Weights of a small GPT-style language model, trained from scratch on English Wikipedia.
Size: 15 layers, width 384, 12 heads of 32, MLP 1024 SwiGLU, vocabulary 2382, 28.4M parameters.
Each number is 50 + 10 x the weight over its row's rms, rounded and kept within 0 to 99. Layers, rows and columns count from 0. The size before them is the row's rms in percent of the matrix's.

# v: layer 5 attention value, 384x384, rms 0.0746, rows 198-223, columns 192-255
# o: layer 5 attention output (transposed), 384x384, rms 0.0675, rows 198-223, columns 192-255
# q: layer 5 attention query, 384x384, rms 0.0888, rows 224-250, columns 192-255
# k: layer 5 attention key, 384x384, rms 0.0879, rows 224-249, columns 192-255
v198 108:24 60 75 49 39 37 40 47 54 60 43 40 34 50 47 33 35 39 59 60 63 54 46 43 47 51 58 52 63 39 44 39 54 56 44 50 48 53 51 58 41 63 48 63 43 51 45 55 68 24 38 47 43 53 50 66 27 53 67 57 60 29 58 40
o198 118:52 50 51 18 62 56 58 53 49 51 60 68 49 52 70 44 41 46 51 67 41 43 54 63 42 39 54 36 63 67 50 53 61 45 52 59 44 60 39 65 51 24 42 47 60 58 58 39 56 66 47 50 52 70 57 64 39 70 51 42 56 64 54 76
v199 111:60 55 37 71 53 56 56 68 71 53 55 45 49 41 65 43 54 41 41 62 47 52 46 74 43 67 50 58 67 54 56 52 65 65 44 57 48 64 50 46 44 58 42 60 42 40 47 44 47 71 47 59 33 46 43 46 57 52 48 71 43 65 62 39
o199 111:36 54 53 33 45 52 48 42 51 50 39 48 49 41 47 48 37 49 52 32 31 43 56 49 74 60 53 55 45 44 69 68 48 56 57 26 60 45 40 50 48 29 56 42 44 54 47 47 61 41 42 45 45 37 55 51 41 59 46 41 74 54 62 61
v200 109:41 62 50 43 49 43 62 39 40 44 47 56 57 54 49 48 54 61 29 53 55 62 48 45 56 50 49 52 58 58 26 59 63 49 51 53 62 38 46 44 43 44 46 46 53 45 57 52 40 44 53 27 51 45 40 54 62 54 28 38 70 50 50 52
o200 112:39 37 39 40 49 40 53 38 47 55 55 42 55 42 60 41 45 44 62 29 51 58 34 44 35 44 41 53 48 65 53 48 45 48 48 42 43 53 40 60 45 57 56 46 50 37 47 61 44 62 77 44 46 44 43 45 50 49 57 63 39 61 51 59
v201 119:38 32 48 42 53 46 53 50 38 53 35 44 48 59 38 56 40 51 64 53 69 55 74 64 41 52 49 54 30 56 60 39 66 52 74 64 59 44 44 46 66 51 78 56 43 43 41 66 53 68 36 46 49 65 44 46 48 48 45 55 43 43 71 54
o201 120:43 65 48 57 58 52 45 57 53 51 56 70 49 47 46 56 41 54 44 38 51 67 60 34 39 56 65 58 67 50 60 64 46 49 33 53 37 41 49 39 31 59 56 53 58 56 49 40 53 55 57 48 56 60 56 54 34 57 37 37 42 55 41 50
v202 120:33 46 55 37 68 56 43 45 49 25 58 40 54 44 51 42 50 39 44 57 66 54 36 51 60 46 43 57 57 56 51 49 60 43 64 39 60 60 58 71 41 54 49 45 57 38 66 46 38 40 56 63 49 46 49 64 52 45 65 40 58 57 50 46
o202 121:52 57 51 49 34 54 48 44 55 58 65 47 51 47 48 32 48 55 50 35 49 55 53 70 45 50 55 63 57 47 50 53 52 64 53 52 45 42 37 39 68 38 48 49 44 71 57 45 39 37 38 63 35 44 60 51 55 53 46 42 46 26 61 50
v203 111:49 54 59 47 59 41 52 50 50 48 44 41 65 60 40 44 69 46 65 41 62 35 59 43 48 42 46 56 40 53 42 50 49 60 53 51 61 47 48 56 46 51 47 58 38 51 58 50 59 52 54 50 45 51 45 56 42 34 75 48 32 46 38 51
o203 116:51 36 51 38 47 64 40 49 36 56 59 56 49 17 62 44 43 49 55 65 50 62 57 50 71 43 46 50 53 38 49 46 49 47 51 59 55 63 56 67 42 41 54 33 46 53 48 40 52 52 54 53 36 47 79 51 67 42 40 43 62 36 42 49
v204 116:61 55 49 51 45 46 49 50 55 27 65 73 52 28 46 62 42 58 40 46 55 37 43 51 58 54 51 59 60 57 50 24 53 53 49 52 33 40 45 63 63 54 63 24 66 73 34 46 46 60 48 36 62 41 53 56 57 61 51 42 51 54 67 52
o204 118:38 35 37 73 48 56 43 53 51 52 45 38 44 69 61 48 41 57 51 45 51 75 39 33 34 39 58 60 55 52 52 67 51 43 56 37 51 44 46 51 44 64 33 36 29 45 63 42 43 54 36 44 51 41 61 57 52 50 37 54 45 34 44 44
v205 119:45 52 42 41 60 61 46 43 50 57 66 50 46 55 67 46 48 50 52 57 50 56 55 35 56 51 52 52 47 62 51 46 46 51 57 47 49 41 49 55 48 59 68 52 46 57 43 43 43 46 54 56 56 34 56 41 63 46 56 49 32 54 46 46
o205 123:47 50 45 45 36 28 56 51 54 36 48 54 54 53 52 35 44 52 38 63 54 72 60 55 57 50 53 50 39 44 40 38 74 28 52 45 41 43 44 62 52 36 41 55 55 54 76 64 43 29 37 46 39 54 41 37 50 55 50 40 38 47 41 41
v206 106:38 50 53 38 52 31 64 43 54 73 55 53 53 58 41 63 59 62 59 37 50 54 56 31 29 54 48 45 56 46 36 41 39 49 42 51 43 54 46 69 47 34 62 44 49 52 27 72 50 69 51 73 65 44 63 46 64 40 59 44 55 56 45 49
o206 107:67 54 39 57 66 41 35 45 64 55 40 60 44 61 46 46 64 36 38 47 50 54 60 51 67 32 56 39 53 60 42 73 56 49 55 43 51 64 59 52 46 52 54 48 44 49 49 48 38 43 50 42 52 46 42 40 75 37 55 52 58 42 41 48
v207 104:52 40 59 60 54 31 65 47 50 63 32 36 45 58 67 39 48 42 71 65 56 46 44 48 51 50 64 48 52 32 42 59 55 52 59 60 53 34 44 60 54 61 48 52 45 64 48 65 47 51 44 52 41 50 80 50 52 49 36 54 45 46 49 42
o207 109:50 47 45 53 28 68 53 49 50 56 49 73 49 44 40 56 28 60 49 31 52 60 65 57 69 36 54 46 44 60 40 55 47 45 46 29 55 51 39 55 45 46 52 72 51 45 50 52 47 58 47 54 58 47 42 43 46 50 64 54 38 46 66 49
v208 111:48 45 47 53 75 52 41 46 33 25 43 35 52 38 39 35 52 49 46 54 61 61 58 58 73 56 61 46 59 30 59 58 53 52 47 46 45 52 59 57 37 57 64 45 19 49 57 57 42 48 49 39 40 41 58 61 46 53 46 39 58 60 39 56
o208 117:57 53 82 46 45 24 52 50 50 49 64 33 59 63 56 39 31 51 40 57 56 45 36 49 30 44 64 57 42 65 48 48 41 52 48 57 37 30 21 58 62 50 58 45 62 58 53 58 42 49 31 63 44 50 54 42 58 44 46 49 55 51 56 51
v209 114:51 51 39 48 52 65 59 45 46 58 49 50 68 42 31 92 46 51 60 47 39 48 50 73 50 60 65 43 38 40 37 48 36 41 51 59 47 73 50 37 56 51 56 57 61 29 49 44 56 72 44 59 58 66 54 39 34 37 41 50 48 59 50 48
o209 112:44 55 57 55 53 47 38 54 50 41 51 46 42 46 58 63 49 47 36 61 61 47 48 57 36 53 47 52 69 55 54 57 57 79 52 38 53 56 70 47 48 49 44 55 39 45 45 56 52 25 42 33 67 48 61 50 63 42 59 46 55 44 47 65
v210 106:43 49 75 31 67 33 51 44 37 65 44 52 56 42 57 64 38 43 72 59 49 49 51 43 54 37 42 59 31 44 45 52 35 39 69 39 47 48 46 51 73 49 50 36 45 51 56 54 46 52 43 63 65 49 59 52 40 51 46 47 27 55 48 42
o210 108:54 45 42 45 42 72 52 53 59 52 61 44 54 49 35 47 57 57 38 47 48 75 34 51 51 47 38 36 57 50 42 54 56 57 31 53 61 55 30 50 51 47 51 64 43 35 43 56 44 56 43 41 66 31 36 56 45 45 54 43 44 36 53 39
v211 115:32 60 60 43 55 42 58 42 44 54 42 43 48 50 44 50 57 42 48 45 71 56 49 56 57 42 37 63 40 54 37 57 32 69 44 52 46 47 59 61 48 52 45 50 43 49 64 42 28 43 38 63 41 41 42 67 56 67 49 54 46 47 37 54
o211 115:33 45 64 77 51 45 43 76 57 65 56 55 54 47 57 32 40 50 37 37 44 51 47 37 34 65 60 66 69 44 65 68 39 28 48 53 42 44 43 48 51 44 48 31 45 53 56 61 41 39 43 59 47 66 54 28 69 54 63 39 51 49 50 53
v212 122:50 47 58 45 47 37 56 53 58 35 30 40 37 59 50 54 41 55 39 61 45 52 41 54 62 31 44 71 47 61 52 46 54 34 39 52 60 55 45 46 66 60 48 36 58 59 46 58 49 55 61 47 59 62 42 50 39 25 54 68 37 45 57 32
o212 120:38 49 47 50 27 70 47 49 40 66 56 37 53 45 50 39 42 37 45 39 50 39 46 56 49 51 29 37 66 47 59 57 47 40 51 48 51 59 53 53 56 48 44 52 29 43 55 66 49 58 50 68 68 47 49 71 48 49 30 40 39 52 34 43
v213 101:55 56 41 36 39 53 49 49 60 46 49 55 66 42 46 46 27 62 48 50 52 40 42 51 50 60 44 45 61 57 68 27 64 46 30 58 60 68 42 57 49 63 51 47 59 54 51 29 46 67 42 28 54 55 44 48 59 54 32 44 54 52 39 43
o213 104:56 50 38 51 74 40 34 44 44 44 30 33 52 68 58 59 61 36 55 47 51 64 50 56 46 37 39 55 45 35 56 59 47 51 68 54 39 52 52 48 29 42 37 35 47 49 53 42 64 38 42 40 44 62 46 55 52 53 60 54 36 38 63 50
v214 112:63 55 49 53 42 62 55 44 79 57 44 49 34 42 60 55 73 41 43 58 42 45 52 42 50 55 66 55 36 75 71 50 45 44 64 54 54 35 53 48 46 52 35 51 40 36 57 56 49 50 43 64 36 48 44 54 39 37 50 36 50 46 35 55
o214 114:71 50 60 42 60 41 37 51 46 54 55 40 66 47 44 52 50 56 57 60 49 40 43 47 53 58 56 50 59 27 38 49 50 43 37 58 72 49 38 41 43 54 67 61 57 61 49 52 56 44 59 39 56 55 53 26 44 34 55 63 60 60 57 26
v215 113:82 60 38 26 36 54 51 44 53 61 71 63 47 51 61 57 59 74 54 60 59 60 59 59 54 34 55 47 50 52 55 48 38 57 47 50 40 59 47 61 36 49 50 55 46 45 64 48 42 34 49 33 31 53 55 34 58 57 47 45 56 28 54 69
o215 117:48 45 57 59 69 30 40 64 58 65 39 45 51 41 43 63 53 42 51 73 59 51 48 55 49 42 58 25 39 49 51 55 67 48 42 49 51 51 73 51 38 49 48 60 41 59 44 49 52 57 45 65 44 36 57 34 44 38 62 47 32 41 62 52
v216 111:32 61 44 65 62 45 39 44 68 40 51 38 55 53 46 63 61 42 38 59 42 38 52 48 50 62 56 44 46 52 33 50 30 30 45 45 44 52 52 58 46 69 51 34 61 59 35 41 74 71 54 67 54 53 54 41 39 49 48 45 20 57 40 43
o216 119:56 40 39 60 53 31 37 54 44 57 55 44 38 44 65 52 55 49 44 47 52 35 45 47 48 37 35 52 50 48 51 41 47 51 44 56 57 52 41 50 73 42 45 52 47 30 52 56 43 24 50 27 46 39 65 70 73 36 50 36 44 56 53 41
v217 117:58 47 59 33 61 53 56 57 48 39 36 37 57 49 44 49 57 45 52 51 66 59 60 33 65 52 75 46 54 46 38 60 68 62 39 58 62 39 48 58 47 52 62 66 33 40 56 52 22 38 45 65 50 57 50 62 45 49 49 76 39 51 56 38
o217 112:51 49 51 57 47 45 39 36 48 51 43 68 45 46 84 50 42 49 30 42 35 54 50 65 47 57 59 48 45 64 51 58 38 50 54 49 51 34 50 65 57 45 34 39 51 44 53 52 49 42 60 53 70 44 58 49 49 60 21 51 41 47 57 49
v218 112:52 55 42 64 51 56 55 54 47 49 36 64 45 41 50 64 50 51 63 54 34 50 54 54 34 41 65 43 56 48 43 28 44 54 58 48 44 64 41 58 43 47 35 27 32 47 54 68 37 47 45 65 54 54 62 47 48 60 46 54 52 44 42 47
o218 112:47 57 38 54 63 59 26 46 62 62 31 45 52 59 42 42 55 45 50 54 65 64 49 43 58 58 32 38 57 42 42 53 57 65 56 52 41 52 61 49 47 66 66 61 54 57 60 41 32 35 39 45 28 43 45 39 51 50 47 33 32 46 70 53
v219 114:45 46 36 38 48 45 46 63 39 36 64 52 50 44 37 74 57 59 35 44 59 53 59 44 60 53 49 70 62 60 42 43 32 46 53 63 51 33 31 50 61 43 63 40 62 64 36 34 56 68 46 52 51 52 54 58 56 60 54 42 46 60 62 35
o219 119:65 42 42 70 46 53 59 33 68 43 34 28 57 52 58 50 27 57 48 51 50 59 54 40 50 65 61 52 56 51 60 45 39 54 32 45 66 62 56 47 57 72 52 48 41 15 54 51 43 57 53 46 48 36 51 52 52 45 42 56 49 45 45 62
v220 117:62 55 53 58 56 61 51 30 71 55 43 54 35 40 59 49 46 61 47 51 35 54 48 57 42 29 33 49 51 53 44 51 37 45 49 57 55 54 49 55 56 63 42 39 61 53 53 82 58 60 69 52 55 60 54 29 65 47 50 43 72 43 70 57
o220 121:46 49 46 46 36 45 42 65 48 40 50 46 59 66 34 50 42 61 62 71 51 40 49 39 56 56 47 15 46 39 50 30 57 56 29 61 41 55 51 38 40 55 46 45 47 40 59 40 53 47 58 52 58 44 34 61 55 63 59 48 35 52 53 54
v221 111:43 52 31 55 54 56 52 52 54 53 53 49 36 66 61 33 44 61 50 74 52 46 57 43 57 33 39 45 48 56 57 53 47 56 48 50 58 44 56 60 36 49 61 61 51 48 49 59 45 59 56 26 61 34 55 63 50 41 67 45 64 52 47 60
o221 111:38 44 55 40 45 17 51 48 62 55 38 47 60 53 37 50 39 42 45 43 41 32 51 62 26 57 45 57 46 39 46 45 36 55 47 50 57 64 33 39 72 61 48 45 57 49 60 43 34 80 42 62 42 45 54 39 46 57 49 55 60 45 57 34
v222 115:51 51 46 31 61 42 65 47 28 47 43 37 43 51 54 44 45 46 23 61 58 37 63 49 41 69 64 55 55 46 54 46 56 43 78 41 69 55 41 66 47 66 61 40 47 40 36 45 56 56 46 65 45 50 42 46 58 42 47 41 63 63 33 35
o222 116:63 55 72 53 44 57 31 36 59 49 25 38 49 58 44 61 62 35 57 29 30 80 43 46 46 52 53 46 59 44 57 44 37 67 46 55 49 42 52 66 60 39 51 60 64 61 64 50 64 55 52 46 39 25 65 49 34 46 49 42 46 28 37 59
v223 118:57 58 54 28 45 47 48 39 35 61 41 45 44 60 41 58 66 50 47 61 47 60 55 36 52 42 52 46 55 51 50 43 44 49 44 39 42 56 43 52 51 36 46 47 57 37 52 59 59 33 42 68 35 51 54 46 58 41 56 48 53 42 39 45
o223 117:56 55 52 64 54 42 48 51 43 49 58 47 66 51 43 54 63 37 51 43 39 46 55 47 28 53 43 34 53 42 50 46 58 62 61 58 44 71 41 50 48 51 38 53 47 60 44 65 53 57 56 58 76 65 53 52 47 57 38 33 35 47 67 45
q224 108:59 52 53 49 44 48 63 55 50 60 38 53 56 46 59 49 58 56 52 39 62 50 44 40 76 55 45 76 40 69 44 49 64 66 64 42 40 57 59 41 37 54 62 67 64 59 41 52 59 35 31 42 45 71 46 48 43 44 50 41 39 56 59 42
k224 108:43 53 57 38 62 44 46 49 48 57 55 44 39 40 52 50 55 53 57 36 53 51 39 50 61 62 57 39 36 57 43 42 83 45 68 39 40 61 51 54 48 52 60 61 23 66 60 34 52 40 46 54 58 43 57 43 36 58 57 57 48 55 44 44
q225 105:71 50 47 57 48 52 38 52 42 44 59 41 63 39 52 38 45 70 52 60 49 47 53 49 63 52 53 54 33 59 53 48 46 45 43 43 57 50 53 39 52 56 58 53 61 52 47 59 52 50 32 41 58 64 59 43 40 49 45 61 36 40 46 52
k225 103:46 62 60 41 44 62 54 52 35 77 70 57 45 52 53 54 54 41 32 56 72 41 57 40 52 57 59 64 43 58 53 56 56 55 57 41 50 44 56 53 31 52 49 39 37 61 53 60 49 60 45 53 46 40 56 47 62 57 50 51 51 45 50 60
q226 109:59 38 46 57 45 61 31 38 52 40 56 52 64 43 44 53 49 63 55 64 34 40 51 74 27 49 59 37 63 43 51 56 57 48 49 39 76 56 39 47 63 66 43 25 45 44 62 41 38 68 56 51 54 47 39 46 58 55 46 55 62 57 42 63
k226 104:54 26 45 59 57 42 55 47 47 33 40 46 41 58 55 47 52 55 64 39 40 49 54 65 48 52 49 57 39 50 57 40 39 44 47 63 39 61 46 58 68 36 46 50 73 46 43 47 51 40 38 44 49 40 50 45 41 40 61 47 55 42 59 17
q227 099:51 58 64 39 55 53 68 56 45 61 30 45 58 44 51 44 42 45 53 35 69 63 50 25 68 56 56 53 25 60 48 49 48 35 59 52 32 58 54 48 38 42 57 67 43 57 37 56 60 41 36 54 46 63 55 52 42 40 66 35 43 57 58 51
k227 083:52 61 55 30 43 58 41 33 51 58 55 48 43 44 41 52 46 42 33 51 50 60 48 26 50 59 56 52 68 63 56 49 66 63 53 31 51 46 46 46 35 48 62 53 34 53 60 47 35 66 36 65 53 62 51 56 61 50 36 56 58 57 34 78
q228 083:40 39 59 48 44 45 45 54 46 48 29 55 45 38 48 59 48 55 29 41 59 67 43 38 48 45 62 38 47 53 59 56 57 30 66 50 49 42 29 57 29 47 48 58 49 33 51 46 43 39 48 41 58 55 43 46 58 50 53 38 32 27 57 46
k228 101:43 58 49 43 63 61 40 50 59 49 48 49 43 48 47 60 53 34 28 62 31 60 40 26 53 62 44 49 49 65 33 56 59 56 51 41 40 50 50 45 50 41 57 57 29 36 43 53 61 54 46 52 50 54 63 58 53 49 49 61 47 55 27 68
q229 081:53 62 59 34 54 48 51 27 50 55 27 52 31 38 43 53 55 31 39 38 49 38 37 44 66 52 54 52 31 49 53 64 52 36 54 50 38 41 48 59 46 54 62 68 43 29 50 58 38 52 54 45 43 46 37 52 50 40 48 33 35 55 66 40
k229 101:42 59 51 20 58 57 33 46 62 58 57 58 54 46 39 50 42 51 41 58 45 56 49 29 48 65 52 58 54 70 54 68 71 46 65 31 37 30 55 43 20 56 53 74 38 64 49 45 46 48 53 54 54 35 58 60 63 53 44 60 35 49 41 83
q230 077:53 44 51 75 45 41 54 56 33 51 55 46 47 65 50 49 46 49 54 56 54 58 70 58 47 65 44 52 66 38 41 45 49 56 50 49 53 59 48 47 55 43 43 53 52 66 54 38 39 54 34 50 54 49 43 58 37 52 55 58 56 54 52 68
k230 095:50 36 56 68 36 39 56 50 42 59 45 54 59 62 56 63 45 46 60 26 56 39 58 64 37 33 51 53 54 36 29 48 54 45 55 49 59 46 40 60 58 46 53 46 69 47 51 51 59 42 37 48 48 54 42 36 43 48 55 35 57 55 53 26
q231 105:44 50 69 33 32 51 38 62 56 52 63 64 55 50 41 40 54 42 35 56 53 31 42 55 45 51 55 42 48 36 40 57 62 53 48 57 56 25 26 54 54 39 36 43 67 46 63 60 47 37 58 52 49 40 51 41 45 38 53 55 35 55 40 29
k231 093:56 55 47 49 66 36 52 44 64 47 37 33 52 41 46 54 76 63 41 73 38 43 42 49 77 58 60 42 23 56 43 40 51 60 52 59 47 56 53 51 59 34 59 43 57 55 52 54 40 49 59 45 27 52 44 58 44 44 61 57 47 61 63 40
q232 102:46 59 50 31 34 55 37 45 51 57 60 54 44 29 57 52 52 43 42 49 52 47 41 55 54 36 37 45 28 53 54 48 66 37 53 52 58 41 45 61 45 58 53 32 61 52 56 46 48 59 64 30 53 52 56 45 40 34 33 44 23 43 63 27
k232 087:33 41 50 37 49 59 45 46 50 38 64 42 47 33 46 44 41 33 33 68 33 62 54 17 50 55 40 52 57 70 60 46 55 41 47 48 43 40 50 52 39 50 52 63 30 55 53 47 39 40 41 62 66 49 65 50 68 31 47 55 44 62 44 47
q233 121:50 57 60 49 57 44 43 42 40 64 49 57 63 56 56 58 55 55 42 70 60 48 60 48 45 47 54 56 42 45 54 63 33 53 60 59 62 50 57 39 43 51 53 45 51 45 56 50 74 52 38 51 67 48 57 49 39 49 55 41 47 55 53 50
k233 116:48 62 41 52 42 55 54 41 52 47 56 40 50 50 42 36 54 35 48 48 42 49 49 51 55 59 71 52 51 60 45 59 42 56 49 41 48 50 53 37 33 29 40 57 57 48 52 48 48 44 18 52 44 58 52 30 45 66 51 35 50 45 29 49
q234 129:43 49 62 42 37 49 54 57 58 44 48 54 65 46 53 54 58 43 59 47 40 68 45 49 65 47 53 46 36 61 49 39 54 37 44 37 43 40 48 51 47 36 64 36 62 36 65 33 41 46 57 60 62 64 41 43 39 56 47 55 46 56 43 43
k234 112:47 48 61 42 54 45 52 44 51 39 55 63 37 46 31 43 26 36 29 46 46 65 54 50 50 39 32 51 47 61 58 46 37 51 45 60 47 60 33 57 68 50 56 61 31 53 50 51 40 45 63 59 56 54 51 60 54 48 43 63 61 74 46 32
q235 098:45 48 50 57 79 41 39 51 52 55 53 61 51 45 37 48 56 50 55 60 57 61 45 30 53 55 46 46 50 39 50 47 35 53 57 62 36 61 61 49 39 43 50 43 53 40 57 38 45 40 39 47 62 57 65 39 39 43 57 35 59 51 53 73
k235 094:74 73 50 61 46 52 38 58 50 53 45 50 55 51 54 56 59 51 64 46 46 44 39 65 64 47 62 39 25 18 35 57 47 61 46 46 65 43 53 46 53 47 51 29 56 52 30 63 53 54 48 37 46 42 40 52 31 56 43 46 51 43 56 69
q236 104:50 46 50 47 47 44 52 43 48 40 68 52 43 44 33 51 54 37 56 68 54 60 53 32 53 58 47 33 55 30 52 55 36 49 59 50 49 64 47 46 43 40 58 37 53 46 60 57 44 41 39 51 63 46 56 59 33 40 54 31 64 65 62 55
k236 095:69 59 50 66 58 40 50 62 56 45 50 58 56 50 65 59 65 50 60 59 50 45 48 62 52 53 65 46 46 29 21 43 63 66 37 48 64 58 47 44 51 44 47 40 46 50 47 43 42 48 45 54 44 59 44 45 24 54 58 62 66 45 58 63
q237 130:51 44 52 61 44 53 32 60 33 50 35 59 47 46 47 51 60 54 40 55 54 47 46 38 52 39 39 37 31 51 41 39 60 54 58 63 49 69 44 44 43 56 52 53 52 59 66 41 53 32 45 45 55 69 59 39 31 51 48 57 43 81 54 63
k237 130:54 51 39 65 52 49 32 52 56 40 47 46 36 49 50 49 73 63 43 64 32 42 41 39 59 59 74 41 52 50 43 51 36 66 22 64 43 60 60 43 57 56 51 36 46 54 43 49 29 36 48 63 56 40 39 45 41 69 65 33 65 73 62 54
q238 121:48 38 45 58 60 49 47 39 57 52 66 60 47 50 37 34 50 44 60 59 51 58 51 40 55 43 44 44 50 42 36 38 30 48 55 43 57 73 71 47 40 46 53 61 51 52 54 40 41 37 32 29 53 54 65 45 52 49 54 49 50 51 64 53
k238 123:44 51 52 58 43 44 29 63 48 44 52 47 47 47 70 50 50 38 64 48 40 60 56 31 51 53 75 48 56 46 43 58 40 54 33 40 59 51 61 34 41 52 50 55 40 49 65 37 36 59 18 45 60 56 54 54 46 59 60 52 51 34 48 76
q239 120:41 45 44 47 39 61 53 37 58 60 49 53 65 69 53 40 64 50 54 64 47 48 35 56 49 43 63 57 35 48 54 45 44 59 40 72 56 55 44 44 44 26 59 50 44 70 64 43 56 66 73 40 41 66 58 39 40 41 50 58 52 48 53 17
k239 101:43 17 44 64 60 40 55 43 57 37 66 43 41 46 51 39 39 50 41 45 45 44 55 40 44 56 59 72 47 67 75 35 50 56 69 40 33 52 55 60 42 50 52 65 45 54 67 27 35 28 41 55 54 52 58 48 58 64 62 47 59 61 41 37
q240 101:60 40 48 57 50 53 48 46 54 41 38 52 48 35 52 42 56 62 66 49 58 40 64 46 37 56 44 49 47 46 27 47 51 49 51 43 56 49 39 51 37 47 48 60 33 52 54 59 36 40 51 44 51 26 56 41 64 49 44 50 44 56 38 54
k240 102:52 53 41 26 56 41 48 54 51 56 78 35 47 47 42 49 49 51 35 55 54 40 36 44 59 47 65 59 54 58 54 64 65 68 47 36 59 40 51 35 37 59 76 41 57 51 41 47 44 51 57 70 56 55 45 49 45 58 44 64 37 47 58 58
q241 102:47 42 49 57 47 51 36 42 38 49 61 44 40 39 48 38 58 48 59 68 45 45 60 77 46 50 44 42 50 62 59 60 44 55 49 36 74 22 23 43 51 38 40 49 45 46 49 56 38 55 62 52 47 30 47 61 65 52 54 67 54 69 39 44
k241 101:46 33 42 52 53 34 45 53 35 35 56 45 50 49 50 51 27 48 58 18 44 39 46 49 50 33 36 67 41 39 58 58 33 36 43 47 48 41 66 56 57 57 45 41 77 50 45 62 46 71 45 47 42 45 42 53 42 41 55 63 46 51 56 57
q242 085:49 45 40 67 47 37 61 52 52 51 45 41 49 45 41 68 66 47 50 34 55 44 47 40 57 45 49 66 55 56 47 40 43 40 44 57 45 65 58 57 48 64 73 47 47 54 48 75 53 45 62 40 65 70 53 32 38 49 54 37 38 49 77 28
k242 095:52 54 48 55 41 64 58 58 54 55 41 40 44 53 41 45 46 50 54 48 59 50 51 62 38 49 50 41 49 40 50 30 52 53 66 60 60 42 51 47 60 65 44 46 44 45 56 43 58 45 42 36 54 38 82 50 28 44 37 47 46 40 63 61
q243 080:52 48 47 42 41 45 41 69 60 38 41 47 54 71 29 36 38 56 58 44 44 38 51 68 47 52 30 54 48 51 46 27 47 60 60 42 66 36 53 34 71 42 43 54 40 45 47 43 70 53 47 46 32 49 47 53 58 65 67 60 56 57 38 47
k243 102:44 45 39 45 52 39 52 58 51 49 49 51 60 63 63 49 33 57 63 44 66 54 41 59 49 40 66 59 60 43 58 54 40 34 37 72 57 43 58 41 47 43 52 44 61 44 41 44 45 60 38 44 46 53 37 56 60 45 54 38 66 40 54 28
q244 100:51 56 47 52 54 58 57 60 50 58 49 45 51 54 44 51 37 45 46 45 48 56 68 31 48 57 45 63 41 60 50 38 27 35 46 39 51 58 55 50 46 55 64 50 50 56 34 60 67 49 62 66 57 71 48 44 38 48 48 41 56 46 60 43
k244 082:46 50 48 39 37 55 40 31 31 56 78 47 61 54 34 42 44 51 42 50 58 61 46 36 66 48 50 55 56 51 55 52 61 47 59 32 55 37 59 49 46 43 49 62 42 50 57 56 50 65 32 57 52 53 54 45 65 56 43 38 55 56 47 73
q245 091:45 40 63 38 52 45 54 44 31 57 50 51 61 33 47 53 49 53 47 46 65 53 28 25 75 50 61 48 51 46 46 56 53 40 55 45 49 58 58 52 35 44 66 59 48 61 34 41 50 23 38 60 52 53 41 42 49 33 48 19 40 42 53 41
k245 076:50 66 58 44 43 57 47 45 46 53 51 45 33 54 55 57 46 36 48 66 38 67 52 24 55 59 43 59 62 49 48 51 53 57 52 42 46 49 53 35 53 44 59 67 20 41 54 43 39 41 46 39 53 39 68 57 50 35 50 56 48 59 33 72
q246 091:69 57 38 67 32 43 42 51 63 33 62 53 53 72 54 47 47 46 56 70 29 59 44 70 50 39 48 45 51 43 52 25 56 81 30 58 56 54 48 41 58 55 40 45 45 42 64 42 50 53 46 43 39 53 65 46 66 56 52 65 47 64 46 50
k246 080:67 50 40 66 57 30 61 55 43 48 46 51 59 56 55 58 66 52 73 39 62 34 51 67 37 52 51 43 45 41 32 41 52 50 50 67 55 59 54 73 48 67 47 37 77 51 49 55 47 56 70 41 42 48 46 56 28 68 51 44 57 52 67 31
q247 089:49 52 53 39 40 43 50 46 31 64 58 47 56 41 56 51 43 57 37 61 53 45 56 36 53 56 39 54 38 49 63 57 43 24 55 47 50 57 55 50 53 62 62 44 50 49 54 50 58 40 60 40 59 53 57 56 42 54 56 34 32 32 65 48
k247 092:38 63 50 45 62 63 53 62 47 43 58 50 50 23 61 52 47 46 40 73 46 75 55 33 48 50 61 45 51 56 55 49 62 34 50 55 60 53 65 44 51 47 46 64 27 45 47 53 45 30 41 39 57 48 72 72 53 36 45 65 50 58 44 63
q248 103:54 47 63 45 53 44 59 39 45 57 47 45 45 33 53 52 49 48 45 48 66 68 60 37 39 52 34 53 56 42 55 61 41 39 68 56 44 55 62 59 54 37 63 49 42 42 41 52 48 49 57 31 71 50 51 67 37 35 45 35 40 38 69 50
k248 095:48 39 59 48 55 48 46 41 55 55 63 65 66 49 52 56 29 36 45 37 45 49 66 59 41 33 20 55 66 59 57 50 41 42 50 49 59 52 44 48 51 60 57 52 50 67 66 52 44 45 52 40 63 51 53 47 57 48 45 45 53 58 38 42
q249 114:65 65 59 34 41 57 54 40 53 47 53 49 60 46 66 54 50 43 44 51 58 43 54 64 65 65 44 61 53 57 59 56 57 64 47 49 61 43 38 40 60 40 28 41 54 55 69 53 46 63 69 54 47 47 40 49 47 37 50 51 59 39 61 50
k249 105:60 41 56 44 57 42 59 34 37 56 59 47 43 50 48 40 48 49 39 35 38 35 54 44 35 56 44 65 49 59 41 42 66 43 66 54 45 45 53 61 71 53 48 44 53 48 71 46 50 38 43 55 40 32 58 52 54 45 39 68 46 51 67 37
q250 116:47 44 64 52 60 34 41 54 36 49 47 44 53 41 43 51 54 54 38 48 52 55 56 40 48 44 36 35 46 40 57 49 65 36 48 65 37 57 55 53 49 68 58 49 66 53 46 59 42 26 31 66 76 40 76 44 47 53 57 49 30 56 50 83